{
  "num_hidden_layers": 16,
  "hidden_size": 256,
  "num_attention_heads": 4,
  "num_key_value_heads": 4,
  "head_dim": 64,
  "intermediate_size": 704,
  "vocab_size": 512,
  "hidden_act": "swiglu",
  "norm": "rmsnorm",
  "norm_place": "pre",
  "norm_eps": 1e-05,
  "positions": "rope",
  "rope_theta": 10000.0,
  "rope_fraction": 1.0,
  "qk_norm": false,
  "attn_scale": 0.125,
  "bias": "none",
  "tie_word_embeddings": false,
  "parallel_block": false,
  "init": "normal",
  "init_std_qkv": 0.0352,
  "init_std_o": 0.0437,
  "init_std_up": 0.0504,
  "init_std_down": 0.0504,
  "optimizer": "soap_variant",
  "learning_rate": 0.00898,
  "lr_mult_qkv": 0.4,
  "lr_head": 0.0116,
  "max_grad_norm": 1.0,
  "warmup_steps": 200,
  "schedule": "wsd",
  "decay_fraction": 1.0,
  "decay_shape": "linear",
  "final_lr_fraction": 0.05,
  "batch_tokens": 65536,
  "max_seq_len": 512,
  "doc_mask": false,
  "train_tokens": 317400000,
  "max_steps": 4844,
  "dataset": "wikipedia_en"
}
Each number is 200 + 20 x the weight over its row's rms, rounded and kept within 0 to 999. Layers, rows and columns count from 0. The size before them is the row's rms in percent of the matrix's.

# layer 3 attention output (transposed), 256x256, rms 0.0434, rows 199-253, columns 0-63
091,227,168,206,148,198,234,194,194,170,185,217,204,188,204,176,226,185,205,194,188,238,157,221,193,185,202,209,190,216,195,197,215,190,187,170,220,180,190,196,241,218,226,192,198,209,210,206,203,176,179,241,205,189,209,199,208,198,202,220,170,210,203,196,188
093,206,185,217,205,190,218,175,215,190,166,173,201,192,175,195,218,196,235,208,192,231,190,223,240,205,204,164,222,183,209,231,213,170,172,182,176,182,196,204,180,167,192,200,170,171,217,173,228,219,205,197,202,200,219,195,213,187,196,197,183,180,218,223,196
094,180,187,230,183,200,162,194,206,185,187,205,199,209,175,179,206,166,175,203,248,153,209,183,255,193,179,218,187,187,205,203,189,190,195,210,193,195,238,191,214,184,169,174,189,214,178,211,209,206,188,201,219,194,161,196,213,199,181,221,184,239,172,196,204
097,208,190,228,191,155,195,215,195,232,226,170,214,189,229,215,214,211,199,204,186,181,228,192,195,221,222,181,152,190,210,235,216,164,187,175,228,195,219,184,214,185,224,144,189,174,192,193,177,174,238,215,212,206,186,205,230,176,185,205,218,204,214,196,181
098,174,197,189,192,186,174,227,216,242,179,214,196,200,200,217,170,202,190,218,234,174,173,207,208,194,186,173,194,184,191,170,193,181,196,190,215,203,220,206,195,228,190,213,162,214,171,199,190,199,220,189,230,188,226,192,214,204,194,196,255,228,208,196,179
089,228,233,244,182,181,182,219,223,192,204,156,183,239,173,239,201,175,227,219,233,205,189,243,198,226,219,192,199,229,178,214,231,188,201,239,189,176,205,208,199,210,173,198,199,222,164,218,210,205,194,211,205,206,212,247,209,224,208,238,195,178,194,202,225
099,157,250,212,188,195,204,183,199,207,202,227,195,171,185,200,175,192,197,186,189,224,223,190,176,198,218,191,151,187,230,202,196,177,242,216,184,218,243,207,178,200,169,179,183,208,196,170,194,210,151,188,210,213,173,216,216,189,183,195,219,193,230,178,211
084,214,219,224,193,210,193,144,229,233,190,222,219,220,211,214,190,219,212,177,192,196,209,185,175,205,226,224,237,179,185,208,182,178,157,210,190,209,173,207,186,231,198,201,207,207,203,206,194,223,181,217,178,205,154,197,196,196,212,192,191,170,221,242,224
089,164,207,227,191,212,194,173,216,173,232,186,195,187,191,210,168,208,194,185,213,213,209,192,181,217,207,186,163,212,220,173,202,252,207,198,158,176,198,203,215,203,212,210,175,209,194,206,223,203,175,205,232,194,183,207,226,214,195,188,212,209,180,192,178
087,164,179,201,181,215,205,195,222,231,217,190,193,201,208,219,187,210,228,197,191,191,166,225,179,195,214,198,222,191,243,186,167,222,213,187,233,240,208,209,206,202,226,200,213,189,226,176,181,186,198,183,215,216,216,190,196,230,197,217,182,188,213,220,222
093,200,214,202,219,151,203,198,201,186,221,179,192,225,209,168,218,185,218,186,185,204,172,179,175,211,181,178,201,168,177,226,233,206,212,200,215,201,174,231,206,225,190,214,245,180,187,239,200,209,229,197,189,190,215,201,183,169,208,188,180,188,191,230,245
087,201,210,191,166,217,209,194,187,151,160,238,202,197,196,188,169,222,197,160,196,216,179,205,193,182,156,191,185,179,195,190,179,186,179,214,182,194,196,206,237,195,190,192,180,199,238,184,219,204,209,191,205,190,218,185,219,221,194,201,219,195,193,210,242
091,203,186,197,211,209,197,226,174,203,178,199,258,224,204,186,218,206,192,207,190,214,218,210,208,215,176,160,195,190,198,187,231,237,195,199,200,242,202,213,191,192,219,158,176,193,221,249,183,182,204,208,203,206,194,189,210,207,215,172,216,167,191,200,199
091,240,208,209,181,208,182,208,202,239,205,183,183,180,189,207,182,189,179,198,245,222,201,200,198,264,185,170,170,213,186,201,215,178,194,186,196,199,163,191,197,221,201,216,214,184,165,201,220,190,221,180,231,214,194,168,173,189,198,181,200,183,217,245,257
093,177,175,181,207,201,203,199,212,182,193,194,181,177,202,209,219,187,186,209,214,211,185,177,218,186,200,181,218,168,208,182,200,208,212,169,191,202,186,199,200,230,185,188,189,188,219,213,186,174,195,186,203,214,228,204,206,200,171,222,174,187,186,217,181
089,186,207,199,213,177,157,231,192,212,178,220,205,230,186,167,237,184,205,195,182,217,186,225,231,215,236,182,171,180,191,226,191,192,225,192,207,178,223,198,200,224,207,193,183,221,223,192,219,223,198,221,199,173,209,212,191,179,224,205,176,176,216,206,238
091,247,179,220,196,227,236,182,193,172,223,175,193,191,192,185,226,224,181,196,210,226,204,219,200,179,185,221,179,183,228,197,221,185,184,193,191,194,183,195,182,198,204,185,175,172,232,219,226,195,202,212,200,201,171,218,162,204,197,171,204,168,190,186,178
081,208,199,181,180,230,192,244,190,224,201,197,224,212,204,236,222,156,200,193,171,216,169,205,184,180,219,196,242,201,206,142,194,180,179,211,210,195,190,214,169,202,214,213,195,179,185,222,152,206,171,210,203,216,198,195,167,200,212,210,231,181,187,179,196
096,215,193,169,188,211,165,202,199,199,166,158,231,259,191,201,194,203,227,241,225,212,205,188,234,166,204,203,173,216,203,192,198,213,178,166,193,204,204,173,208,176,163,210,239,188,220,209,209,204,237,206,183,211,163,199,226,215,197,219,238,173,209,159,200
089,209,172,207,207,227,176,214,178,157,195,223,181,211,226,204,202,235,200,156,234,206,184,180,213,177,196,210,195,204,191,176,186,190,206,196,200,211,211,222,214,186,175,219,221,224,195,194,212,212,172,203,187,174,178,191,261,193,220,236,199,203,208,165,208
090,180,202,183,234,165,196,186,242,172,185,201,217,213,205,229,219,185,219,199,198,196,175,193,187,185,185,201,182,193,200,205,194,210,227,182,192,196,191,228,195,182,177,185,176,200,189,185,195,209,208,211,170,206,200,197,178,212,198,206,210,215,216,224,221
092,190,202,206,203,219,197,202,222,187,200,246,209,188,171,210,179,188,169,207,199,242,177,228,161,200,223,204,196,199,198,171,224,212,177,219,219,229,213,184,193,189,190,154,205,188,175,210,187,192,184,211,195,213,218,169,197,203,205,208,186,229,249,198,179
088,202,183,228,197,170,199,230,205,188,203,189,173,190,199,202,214,212,208,217,200,221,191,204,172,184,212,159,250,232,210,242,201,224,206,195,237,142,189,211,194,167,202,171,195,203,190,207,182,213,169,188,177,168,189,200,242,185,182,190,221,195,173,223,191
093,198,229,193,185,181,215,225,202,174,213,179,223,193,212,184,210,209,206,201,210,246,151,202,214,198,239,254,231,218,249,185,237,226,212,188,170,183,219,204,233,196,234,202,229,219,211,196,193,180,199,214,225,198,194,167,189,221,175,199,206,194,217,223,212
091,239,188,214,199,169,186,213,202,201,177,213,229,186,189,210,207,225,214,192,212,190,198,216,197,181,175,214,205,198,192,160,218,219,213,223,176,179,222,178,224,239,165,191,185,230,190,197,195,212,175,210,211,187,210,176,208,205,196,193,203,204,195,215,226
092,262,182,204,202,186,224,191,178,165,191,204,199,249,156,228,198,224,216,196,196,188,218,230,205,216,226,212,135,237,193,166,226,207,244,203,215,211,214,190,203,208,193,221,179,225,162,207,174,170,229,180,226,202,181,228,182,199,205,194,235,199,172,188,175
089,243,197,209,204,159,215,200,196,163,216,212,156,195,193,209,174,208,205,203,180,174,157,152,224,182,183,190,185,218,177,195,196,231,196,209,207,201,208,205,203,184,207,176,212,201,231,176,193,213,223,180,226,222,244,203,202,223,200,175,221,195,185,183,226
086,219,227,217,214,195,212,197,225,174,205,178,198,194,183,192,216,208,194,209,194,239,187,223,232,205,206,226,273,198,235,228,207,200,180,186,191,225,197,215,202,204,173,188,176,157,208,242,233,191,190,203,207,215,225,232,213,177,198,186,220,237,200,197,209
089,188,204,248,205,198,184,185,216,223,211,243,205,204,194,179,197,201,199,148,202,181,180,202,184,181,196,184,191,203,193,177,159,191,212,214,178,183,199,198,207,190,190,211,198,175,208,171,209,200,196,201,176,227,203,207,201,252,215,193,221,228,204,204,183
086,186,222,215,169,235,200,203,207,223,239,179,187,208,184,223,218,175,191,200,193,203,198,222,161,210,192,177,201,181,195,222,197,174,188,202,224,192,214,179,213,187,194,151,179,178,183,157,194,184,215,192,242,208,207,226,197,194,233,222,202,196,188,205,182
083,228,214,184,217,176,188,188,199,207,205,210,203,227,199,205,201,201,217,183,186,188,234,176,238,242,199,215,185,176,221,225,206,185,165,188,203,198,223,221,182,185,192,218,221,176,203,194,218,184,245,204,212,175,162,156,194,216,229,216,168,184,186,215,203
095,191,177,222,211,201,202,212,192,197,175,187,182,229,180,193,180,189,197,184,209,225,205,176,178,192,216,191,198,206,187,200,199,192,179,199,187,218,189,206,199,224,202,208,204,195,222,161,173,189,209,212,210,231,215,194,222,214,228,183,176,189,211,211,194
078,203,236,222,215,180,211,217,218,186,211,189,210,206,219,197,216,199,213,223,214,217,230,172,178,207,180,193,214,189,196,207,219,206,205,203,235,190,194,196,199,201,200,203,229,219,190,210,157,201,206,196,232,182,169,200,191,216,207,209,202,189,186,189,196
091,172,192,218,214,186,220,202,183,222,192,191,187,233,200,186,224,163,180,229,178,207,188,178,196,230,197,199,220,213,199,208,211,179,202,213,168,180,181,211,217,184,206,222,240,189,210,213,193,179,192,209,236,202,238,197,187,204,188,182,179,231,210,186,199
099,198,128,208,210,209,177,205,199,123,228,235,201,219,214,215,185,178,220,188,156,211,190,141,194,183,200,216,165,184,224,232,202,185,188,193,180,182,228,183,222,187,179,208,187,192,219,180,222,189,192,195,170,213,189,216,182,181,176,191,182,231,192,189,209
088,202,220,178,209,172,203,176,183,178,224,242,199,193,227,223,227,131,198,184,200,175,214,188,227,178,169,211,213,210,153,195,205,213,178,182,220,200,189,185,210,201,229,170,185,239,187,205,219,193,191,181,237,210,168,176,213,203,191,209,233,209,198,217,190
099,186,211,181,187,209,199,169,168,209,214,190,200,194,198,176,222,217,210,185,203,197,209,181,177,192,211,226,179,188,183,195,223,222,187,179,220,189,246,208,251,198,194,187,188,209,192,214,198,180,161,191,179,212,206,250,182,193,219,176,192,237,173,160,198
098,237,218,197,197,191,213,187,239,171,158,190,163,230,206,174,177,203,246,209,206,181,215,219,202,207,179,193,202,208,199,244,230,207,191,193,197,192,175,170,214,177,195,200,203,216,197,173,228,199,227,244,197,208,234,183,223,232,212,226,166,202,241,211,181
087,173,195,199,192,207,186,176,162,212,222,189,205,198,209,212,220,178,207,192,168,203,213,164,172,236,218,208,195,217,168,232,180,208,148,246,223,209,187,181,224,197,223,179,236,207,166,205,207,215,190,213,225,205,211,178,223,195,205,187,206,232,204,211,205
097,187,185,182,189,201,178,242,194,222,191,212,200,223,233,226,224,196,201,201,198,233,227,218,194,224,220,231,233,236,213,192,200,230,217,194,184,247,227,192,196,237,165,201,216,185,233,172,170,195,156,206,162,228,179,230,180,234,245,217,182,205,216,171,231
093,207,219,179,198,190,199,214,199,181,193,191,206,155,184,205,216,209,166,156,218,200,150,200,218,177,218,210,185,215,198,194,150,194,242,200,212,232,180,199,209,223,184,172,200,194,211,192,238,248,211,218,184,206,198,239,223,209,192,222,206,193,178,182,192
085,207,177,224,208,198,162,217,211,194,206,187,190,211,147,230,219,193,194,202,252,202,217,184,226,194,190,190,236,198,219,172,195,173,176,170,196,187,199,187,196,229,177,198,171,185,218,237,213,167,191,199,183,165,205,207,245,201,236,231,168,181,213,205,210
085,195,213,215,205,222,222,160,188,192,214,200,180,178,191,192,150,199,179,178,181,211,206,209,226,210,179,239,160,198,215,214,235,196,183,193,216,248,222,216,198,191,191,174,207,174,207,194,206,204,218,171,212,209,200,190,204,232,172,172,178,162,228,212,167
090,184,160,205,222,214,193,197,223,207,198,190,217,231,187,216,216,197,195,191,212,185,197,209,171,200,208,214,187,221,224,218,153,153,194,173,209,196,213,190,218,170,208,209,206,227,180,187,201,224,215,223,195,180,213,169,167,177,199,185,215,206,143,199,188
093,213,205,178,198,172,200,191,176,198,188,214,193,197,217,151,212,195,188,180,216,169,177,218,226,197,167,200,212,181,198,225,187,192,202,156,213,218,187,210,181,200,224,209,185,183,203,200,180,210,195,200,174,182,176,188,189,195,224,226,153,207,213,214,169
091,224,218,201,215,193,227,230,187,181,181,237,204,202,180,202,195,200,199,199,188,189,195,216,189,210,182,236,183,202,246,233,196,206,169,175,198,189,200,221,244,211,175,208,198,179,220,202,191,194,226,229,204,176,200,176,199,227,204,236,177,212,220,191,181
091,175,205,159,182,223,230,191,174,179,186,200,177,209,188,200,196,220,184,198,207,185,176,187,205,211,182,199,206,215,180,203,205,230,162,205,221,163,239,205,216,208,182,203,197,206,181,210,152,177,212,225,189,213,224,193,221,237,209,199,225,203,204,194,178
093,209,212,211,208,231,217,204,193,180,168,184,197,218,174,188,241,204,184,188,211,191,228,190,198,217,178,182,171,170,185,218,183,209,213,196,205,180,163,220,220,228,188,216,149,215,223,178,216,185,211,182,171,157,182,210,182,228,219,195,243,218,185,180,239
103,196,158,186,195,197,200,203,190,240,204,193,179,193,185,241,174,194,188,252,217,210,213,208,174,209,228,169,184,160,200,196,203,198,157,193,220,248,186,254,202,231,194,200,192,183,212,234,217,226,194,196,181,201,198,192,212,185,207,217,252,206,208,228,197
088,188,187,209,173,182,225,221,198,186,179,191,194,181,159,210,192,217,216,204,243,208,200,190,203,212,160,217,201,186,239,195,191,175,191,203,195,217,218,208,216,170,187,202,215,184,210,223,215,198,192,194,191,211,238,212,183,208,193,210,182,236,207,182,195
089,227,220,179,199,196,215,176,208,171,200,203,182,224,207,188,203,168,193,225,186,231,191,200,217,187,205,159,222,229,202,182,182,204,195,181,189,189,203,210,207,202,234,177,207,200,202,186,198,164,195,164,230,179,200,211,192,214,192,211,219,227,180,233,212
091,212,178,163,205,192,228,189,191,175,221,192,178,204,193,204,202,210,205,212,217,197,181,211,214,193,208,205,202,191,197,210,151,173,177,198,161,182,219,228,220,203,214,200,182,208,213,225,200,191,163,237,175,238,203,184,226,196,184,205,200,208,183,185,206
102,219,206,178,217,190,183,170,195,185,179,205,196,215,179,211,202,195,193,201,200,225,206,208,220,177,176,191,185,198,183,176,201,243,170,194,198,182,168,203,170,177,228,190,209,189,179,186,181,229,204,192,197,193,209,216,193,203,205,195,197,183,206,203,215
086,180,228,183,239,197,212,217,210,204,230,189,248,229,200,209,219,200,226,223,198,177,188,183,180,184,209,175,231,196,211,239,200,208,205,183,187,227,208,196,219,190,176,217,160,209,221,178,193,243,153,212,167,185,194,166,203,194,211,206,221,219,213,180,174
097,193,175,160,204,166,197,149,216,188,190,187,202,183,211,170,204,214,221,227,200,199,197,177,238,170,191,219,224,166,220,203,171,201,220,193,195,207,184,202,210,214,221,175,221,168,188,179,220,216,200,178,181,211,207,178,235,226,225,166,197,216,220,183,244
# layer 3 attention value, 256x256, rms 0.0352, rows 200-253, columns 0-63
089,195,239,187,186,217,179,214,210,163,202,218,209,202,208,160,202,207,150,206,205,193,228,184,224,185,183,179,203,220,194,169,160,216,211,187,203,243,225,204,209,217,207,184,202,228,204,240,191,178,190,195,178,155,177,222,158,226,216,204,171,220,230,186,211
092,221,205,223,204,196,205,194,171,217,208,226,174,187,194,202,206,195,206,187,165,233,233,185,172,206,213,193,166,193,187,194,186,206,183,190,200,205,188,244,205,199,205,221,201,193,216,195,212,196,207,213,176,214,279,198,218,218,204,206,226,158,193,196,195
092,210,195,187,176,202,171,160,217,177,200,156,222,243,161,213,186,199,233,198,183,210,204,208,223,157,214,221,191,176,184,176,186,250,179,207,176,208,208,187,235,215,187,206,187,196,213,207,199,213,187,175,203,220,191,210,186,206,234,210,170,191,202,198,225
097,223,204,200,190,217,215,217,227,175,194,198,203,216,185,191,185,211,241,162,176,208,217,200,170,176,217,240,212,202,196,221,202,194,196,211,198,218,187,182,219,205,235,178,245,204,180,188,224,160,179,202,206,222,192,237,204,185,237,202,154,176,192,180,179
083,170,160,173,202,207,194,181,192,182,193,249,165,221,224,176,186,183,165,203,177,220,221,204,210,183,191,222,205,195,220,188,198,161,166,195,217,201,219,194,166,179,198,230,212,215,239,192,179,171,204,178,183,167,209,196,226,183,190,175,215,207,217,196,189
091,189,191,228,210,194,197,207,183,196,236,176,205,211,231,225,199,187,231,184,252,197,226,156,180,197,167,204,210,240,148,184,197,217,199,203,236,223,190,198,193,175,215,217,188,197,167,237,176,171,220,226,194,192,200,203,185,212,213,217,244,193,191,178,186
089,214,185,225,208,184,180,273,180,161,226,193,190,201,226,191,215,196,226,242,216,193,212,203,216,208,176,194,199,218,188,206,211,234,205,238,207,186,215,171,204,190,213,218,200,225,213,225,204,214,204,208,256,186,206,203,200,204,203,178,201,219,206,221,163
091,222,190,182,201,218,214,212,209,219,172,238,200,203,216,168,210,209,221,212,177,186,220,158,187,218,205,222,209,201,214,198,171,167,216,196,218,217,176,203,187,224,190,215,209,211,229,178,200,198,186,199,213,204,206,175,215,209,182,204,201,181,196,217,189
083,265,237,195,219,178,220,211,177,171,176,187,183,185,185,176,213,194,192,189,206,224,235,219,196,225,174,216,206,223,189,216,198,191,172,215,191,209,206,213,186,187,214,217,210,215,190,201,229,215,176,206,182,188,184,190,177,219,211,199,185,222,195,192,196
095,178,201,193,195,203,195,215,191,170,190,221,197,184,199,207,222,199,179,201,173,194,189,214,217,180,214,223,225,197,224,192,152,175,193,176,214,199,220,169,229,195,219,216,203,194,179,175,157,196,194,214,169,221,204,196,225,223,188,238,191,195,226,204,169
090,223,188,225,212,222,206,195,195,219,223,190,201,189,181,195,195,185,203,215,231,173,184,203,184,227,220,181,206,199,186,206,220,244,219,203,205,207,227,186,213,200,202,200,168,213,201,182,218,208,166,202,194,209,176,187,181,201,224,172,213,182,164,193,207
093,197,217,200,222,183,195,184,214,186,185,161,194,174,187,237,195,180,180,189,204,179,164,213,176,165,218,239,185,169,176,194,173,194,191,204,208,167,222,190,142,186,173,219,249,191,165,163,206,169,217,193,197,224,187,203,151,239,237,225,207,224,197,210,217
086,168,208,218,219,175,218,175,228,171,197,198,211,203,213,173,215,209,232,178,188,176,223,196,230,177,237,202,209,220,235,202,208,195,210,203,217,215,217,222,194,166,176,208,184,225,204,189,195,198,206,157,172,187,208,212,224,158,217,207,204,183,183,183,154
086,197,221,229,218,195,194,210,192,227,237,213,195,209,186,197,208,203,227,191,199,193,194,237,193,200,207,211,202,201,202,179,191,181,182,226,205,214,234,194,179,216,213,173,207,212,206,202,192,185,205,210,218,152,191,217,195,211,252,194,164,185,228,167,206
086,178,190,202,174,221,191,186,175,216,206,189,217,203,224,236,177,170,201,163,221,235,219,189,215,195,162,195,206,226,249,199,216,205,173,220,212,250,185,216,221,173,219,195,172,218,215,201,190,180,203,198,206,255,204,200,214,201,209,209,219,197,148,198,187
085,182,207,202,192,191,203,217,202,233,188,229,201,192,222,213,208,203,169,169,245,227,190,214,180,195,206,190,229,225,187,173,173,225,190,212,222,201,227,210,224,196,194,212,199,184,223,164,194,219,188,184,194,150,250,182,203,214,197,191,240,232,205,219,210
082,201,194,184,203,199,225,182,175,171,212,193,196,236,205,210,196,225,208,224,226,147,225,180,199,200,222,212,217,188,185,223,192,217,185,188,199,185,180,165,190,192,216,180,225,222,162,219,209,218,210,182,214,239,188,172,229,223,222,215,208,212,187,236,188
091,137,171,251,215,170,230,203,222,190,220,231,233,205,199,183,210,188,164,186,173,235,200,182,208,210,240,192,191,208,203,214,210,208,185,224,226,190,196,231,219,155,221,205,193,219,165,189,205,213,174,181,206,182,210,191,171,196,221,194,187,194,183,201,197
085,166,222,185,192,164,203,202,160,236,206,177,214,177,203,173,159,196,212,212,191,188,179,232,200,192,228,240,197,232,210,157,177,215,195,214,185,221,159,207,220,209,210,152,197,200,210,210,208,192,199,210,209,212,251,214,186,208,164,190,202,185,187,188,191
091,213,167,197,191,186,210,199,188,196,219,208,193,198,187,170,214,195,232,210,206,227,214,219,223,195,165,182,201,229,206,184,178,201,190,148,221,213,179,202,250,246,187,202,172,186,206,209,193,203,207,185,202,181,191,163,206,203,186,230,204,188,186,178,219
088,184,223,244,182,213,188,210,172,221,235,188,187,190,220,210,209,188,237,204,186,196,199,197,232,208,182,217,190,234,194,207,223,177,230,201,206,177,186,207,201,204,212,225,147,188,206,188,195,184,225,230,222,221,195,195,199,221,207,198,220,220,183,210,195
087,207,222,194,215,231,230,178,209,202,201,211,232,217,185,189,183,181,150,224,202,156,186,236,241,212,194,245,173,197,189,178,200,193,198,200,198,189,207,195,231,215,190,239,201,188,216,265,212,221,182,185,207,193,209,213,218,201,224,202,179,213,204,185,184
088,210,196,177,200,204,247,213,187,209,196,185,180,192,206,206,196,208,178,174,195,196,208,229,210,177,151,187,157,156,192,235,181,186,189,225,227,193,189,219,173,205,214,212,168,205,170,230,175,239,200,199,190,173,167,232,198,199,214,195,190,190,211,199,219
084,171,190,168,204,222,197,190,159,211,199,185,206,181,204,188,176,203,186,218,191,194,179,213,183,235,201,162,190,193,182,202,202,177,196,203,211,169,205,231,183,174,195,196,221,174,232,168,187,195,210,199,219,197,184,211,187,188,195,203,163,175,205,147,178
092,171,177,176,191,207,169,195,208,205,193,197,242,200,234,176,191,206,187,206,209,185,176,201,230,158,181,175,218,178,215,210,186,183,182,181,228,211,199,189,193,216,224,176,194,165,252,184,202,201,148,267,185,195,209,203,234,196,229,243,214,196,180,176,212
084,182,233,211,200,211,184,227,199,229,206,199,236,206,213,199,216,222,221,204,245,214,214,236,183,211,200,180,193,178,208,197,237,182,183,230,198,200,167,186,207,215,198,223,189,201,166,185,235,198,186,217,219,213,153,181,230,168,207,202,185,216,184,229,209
081,212,180,171,162,229,156,217,182,219,202,181,167,212,212,217,208,182,211,183,186,186,200,191,206,198,165,166,180,196,177,231,213,200,210,189,207,192,217,175,209,151,204,217,200,247,222,160,182,207,193,195,193,168,188,212,193,202,177,209,195,195,224,230,188
089,216,204,212,186,193,200,204,175,195,171,232,181,222,202,221,195,220,194,192,154,227,208,185,217,198,199,201,146,207,209,208,201,203,203,194,194,193,194,193,210,214,210,195,187,233,208,183,197,184,223,162,191,170,203,222,175,200,206,211,207,184,200,200,204
082,190,186,208,185,213,212,219,199,187,172,214,168,216,187,216,188,245,197,207,204,191,177,156,251,211,206,184,180,208,210,172,219,199,200,210,198,211,191,196,222,218,183,221,240,201,212,213,227,236,225,185,190,215,190,191,212,186,209,175,221,198,205,215,199
088,202,199,205,172,220,228,225,196,196,219,212,190,214,204,209,188,177,189,191,210,167,187,216,196,170,197,203,191,237,184,201,203,228,213,163,181,182,189,155,200,220,190,170,175,173,185,194,242,183,174,194,210,249,199,218,194,214,197,218,210,219,242,212,205
090,230,202,189,181,182,207,188,206,200,217,178,221,201,222,219,196,221,228,189,210,202,184,174,212,170,232,223,203,204,212,209,209,201,172,230,205,168,197,158,195,146,197,213,177,217,221,249,223,203,155,227,211,204,226,251,193,186,191,202,227,226,195,198,190
085,194,195,210,194,191,196,153,218,234,180,192,223,194,197,221,207,199,166,197,185,214,209,205,202,192,222,181,160,214,223,211,199,232,213,186,199,196,214,211,214,212,227,218,190,189,196,190,213,222,216,186,179,215,190,167,172,242,202,200,233,185,202,208,196
085,199,243,208,171,205,198,187,212,215,217,194,215,182,157,240,196,199,212,180,202,221,225,196,225,176,190,219,181,194,185,205,186,206,177,204,220,197,204,206,200,247,203,188,201,190,210,167,205,208,209,206,158,209,195,197,166,183,220,192,201,206,205,198,192
092,235,220,203,180,222,231,215,191,219,187,206,182,192,206,190,194,197,193,193,205,171,181,231,207,210,209,195,261,209,178,196,178,223,214,155,251,230,172,184,212,189,231,191,212,196,200,210,190,194,219,209,218,160,197,176,216,230,189,171,200,171,156,208,214
086,221,211,191,179,198,220,234,199,206,208,182,208,158,180,219,181,245,242,204,186,218,175,202,208,196,199,214,167,164,194,185,206,199,217,221,199,206,235,208,197,186,217,221,203,214,215,208,173,165,187,229,181,208,212,188,188,221,173,205,215,174,188,183,218
093,168,162,199,232,196,196,201,238,225,190,196,223,214,183,190,200,184,198,222,204,176,231,236,203,211,229,208,169,223,227,193,205,154,199,187,199,235,181,187,183,212,181,207,193,207,222,185,184,208,211,215,199,183,208,183,204,199,208,193,219,218,166,181,187
090,178,179,225,189,193,184,173,187,215,225,187,228,161,212,193,207,227,200,229,205,202,208,188,209,217,216,221,207,194,189,156,182,193,202,216,190,204,181,192,188,188,208,209,200,220,222,229,208,221,176,199,227,209,213,217,208,184,203,182,186,188,197,246,193
084,257,188,230,192,212,215,220,200,231,235,204,179,178,185,201,170,223,169,214,155,196,174,203,202,172,172,177,214,207,236,217,193,184,206,166,181,156,215,198,209,216,205,201,152,159,200,193,199,205,188,203,189,201,211,214,206,187,183,205,209,199,196,204,262
091,172,219,208,188,200,204,182,222,166,159,199,215,201,189,171,186,205,214,211,181,185,178,219,212,189,207,199,178,212,204,215,233,186,181,205,198,166,206,196,171,177,240,166,206,213,177,215,179,168,261,184,192,184,198,234,200,168,175,228,218,212,208,193,192
079,204,188,220,227,223,181,184,229,216,202,260,195,217,236,226,213,199,179,222,194,206,227,211,168,174,147,208,220,228,167,206,249,188,193,193,194,181,215,183,209,197,245,231,197,217,187,225,167,214,217,241,216,196,186,180,217,166,223,220,195,202,218,196,188
081,178,178,179,232,237,255,204,192,210,200,224,218,158,190,208,216,175,203,206,188,176,171,199,181,216,220,215,189,210,183,175,198,180,220,202,187,200,218,216,204,229,188,227,201,220,195,188,179,224,180,207,221,232,204,230,217,162,178,179,233,231,201,196,187
087,202,168,231,234,200,180,209,235,247,192,218,194,226,204,190,220,241,216,198,220,232,199,229,160,192,206,172,197,195,205,180,211,251,212,208,203,226,176,193,208,177,211,198,210,224,234,215,199,213,196,199,189,209,188,197,222,253,221,220,219,179,193,193,194
096,205,226,206,212,187,219,221,230,195,193,227,227,176,166,186,194,198,227,215,163,197,222,210,199,196,229,223,192,197,179,173,233,213,214,212,217,182,192,202,205,206,189,193,195,191,205,224,189,221,212,193,175,177,197,213,210,185,195,219,176,172,222,231,213
084,230,191,248,213,179,175,230,199,194,143,180,189,182,211,264,211,209,218,221,196,224,229,183,162,191,208,199,236,208,216,187,175,191,191,223,187,193,192,216,196,207,168,221,205,212,196,197,220,215,208,201,190,210,259,233,237,227,175,217,206,215,207,186,237
083,188,208,224,202,249,198,192,190,203,185,184,201,193,208,227,209,177,201,187,251,198,211,183,220,223,211,237,210,205,204,178,185,211,209,227,183,206,168,192,205,205,210,178,214,203,185,224,184,198,188,201,225,212,226,201,217,177,211,168,221,198,147,193,221
088,162,197,241,210,186,232,207,204,233,216,186,207,191,204,203,180,209,207,188,175,212,230,178,189,188,237,196,205,195,206,199,227,182,216,201,214,191,184,204,185,211,223,209,248,200,224,189,227,217,182,216,198,201,189,208,199,179,198,264,167,176,202,175,212
084,184,193,197,190,177,160,186,205,204,217,196,191,189,238,240,175,193,174,195,203,211,235,218,209,172,204,202,224,224,239,214,199,175,231,191,202,235,220,215,182,196,219,196,216,183,202,201,177,184,217,207,233,185,207,193,173,173,186,174,156,195,202,218,167
086,220,238,233,174,170,179,198,186,184,170,202,232,210,230,188,221,196,215,149,215,197,218,204,213,205,181,216,203,194,209,203,195,200,211,209,175,161,219,157,210,162,192,205,221,231,189,183,184,186,196,209,202,182,226,214,175,230,218,205,201,185,201,206,250
088,186,212,177,224,221,149,211,238,236,192,218,221,190,186,203,188,151,204,206,214,203,233,207,209,214,194,202,174,200,175,224,200,209,184,205,211,231,237,213,218,228,216,201,176,181,207,202,200,177,225,175,189,201,186,189,166,192,171,184,193,183,181,200,219
086,197,189,207,190,203,169,200,192,181,210,205,178,211,193,211,212,196,172,182,206,189,223,189,210,190,204,210,187,197,185,212,186,192,209,212,251,200,199,212,176,222,215,192,190,205,168,193,185,205,210,259,220,228,200,183,218,207,199,194,191,176,214,164,206
090,179,194,197,174,209,175,208,185,234,187,205,246,209,174,229,205,196,212,165,207,219,243,178,191,212,222,191,198,198,239,175,253,221,230,187,239,207,189,180,188,210,192,184,196,191,191,169,193,206,205,172,216,167,206,193,202,223,217,231,171,212,219,208,207
090,211,230,203,214,193,219,198,212,227,180,208,197,158,226,197,223,205,207,207,206,186,185,179,205,207,207,204,197,213,184,153,211,172,196,194,173,209,193,217,195,218,188,190,213,216,223,246,226,150,200,188,184,226,209,194,203,215,201,224,210,187,201,177,200
090,183,187,190,187,171,207,175,178,230,179,237,216,222,215,202,179,219,187,179,176,225,196,183,200,226,200,211,181,206,200,223,216,199,197,218,209,206,212,190,182,214,208,183,205,212,214,230,215,174,197,196,209,192,153,195,194,212,180,178,178,217,194,199,187
087,190,214,226,226,189,231,228,203,206,218,205,207,210,181,193,193,161,218,185,232,227,217,216,130,220,240,188,154,219,208,200,193,165,185,215,220,205,192,220,207,170,212,210,207,224,201,232,217,220,175,177,189,172,188,187,163,205,216,217,217,200,192,214,158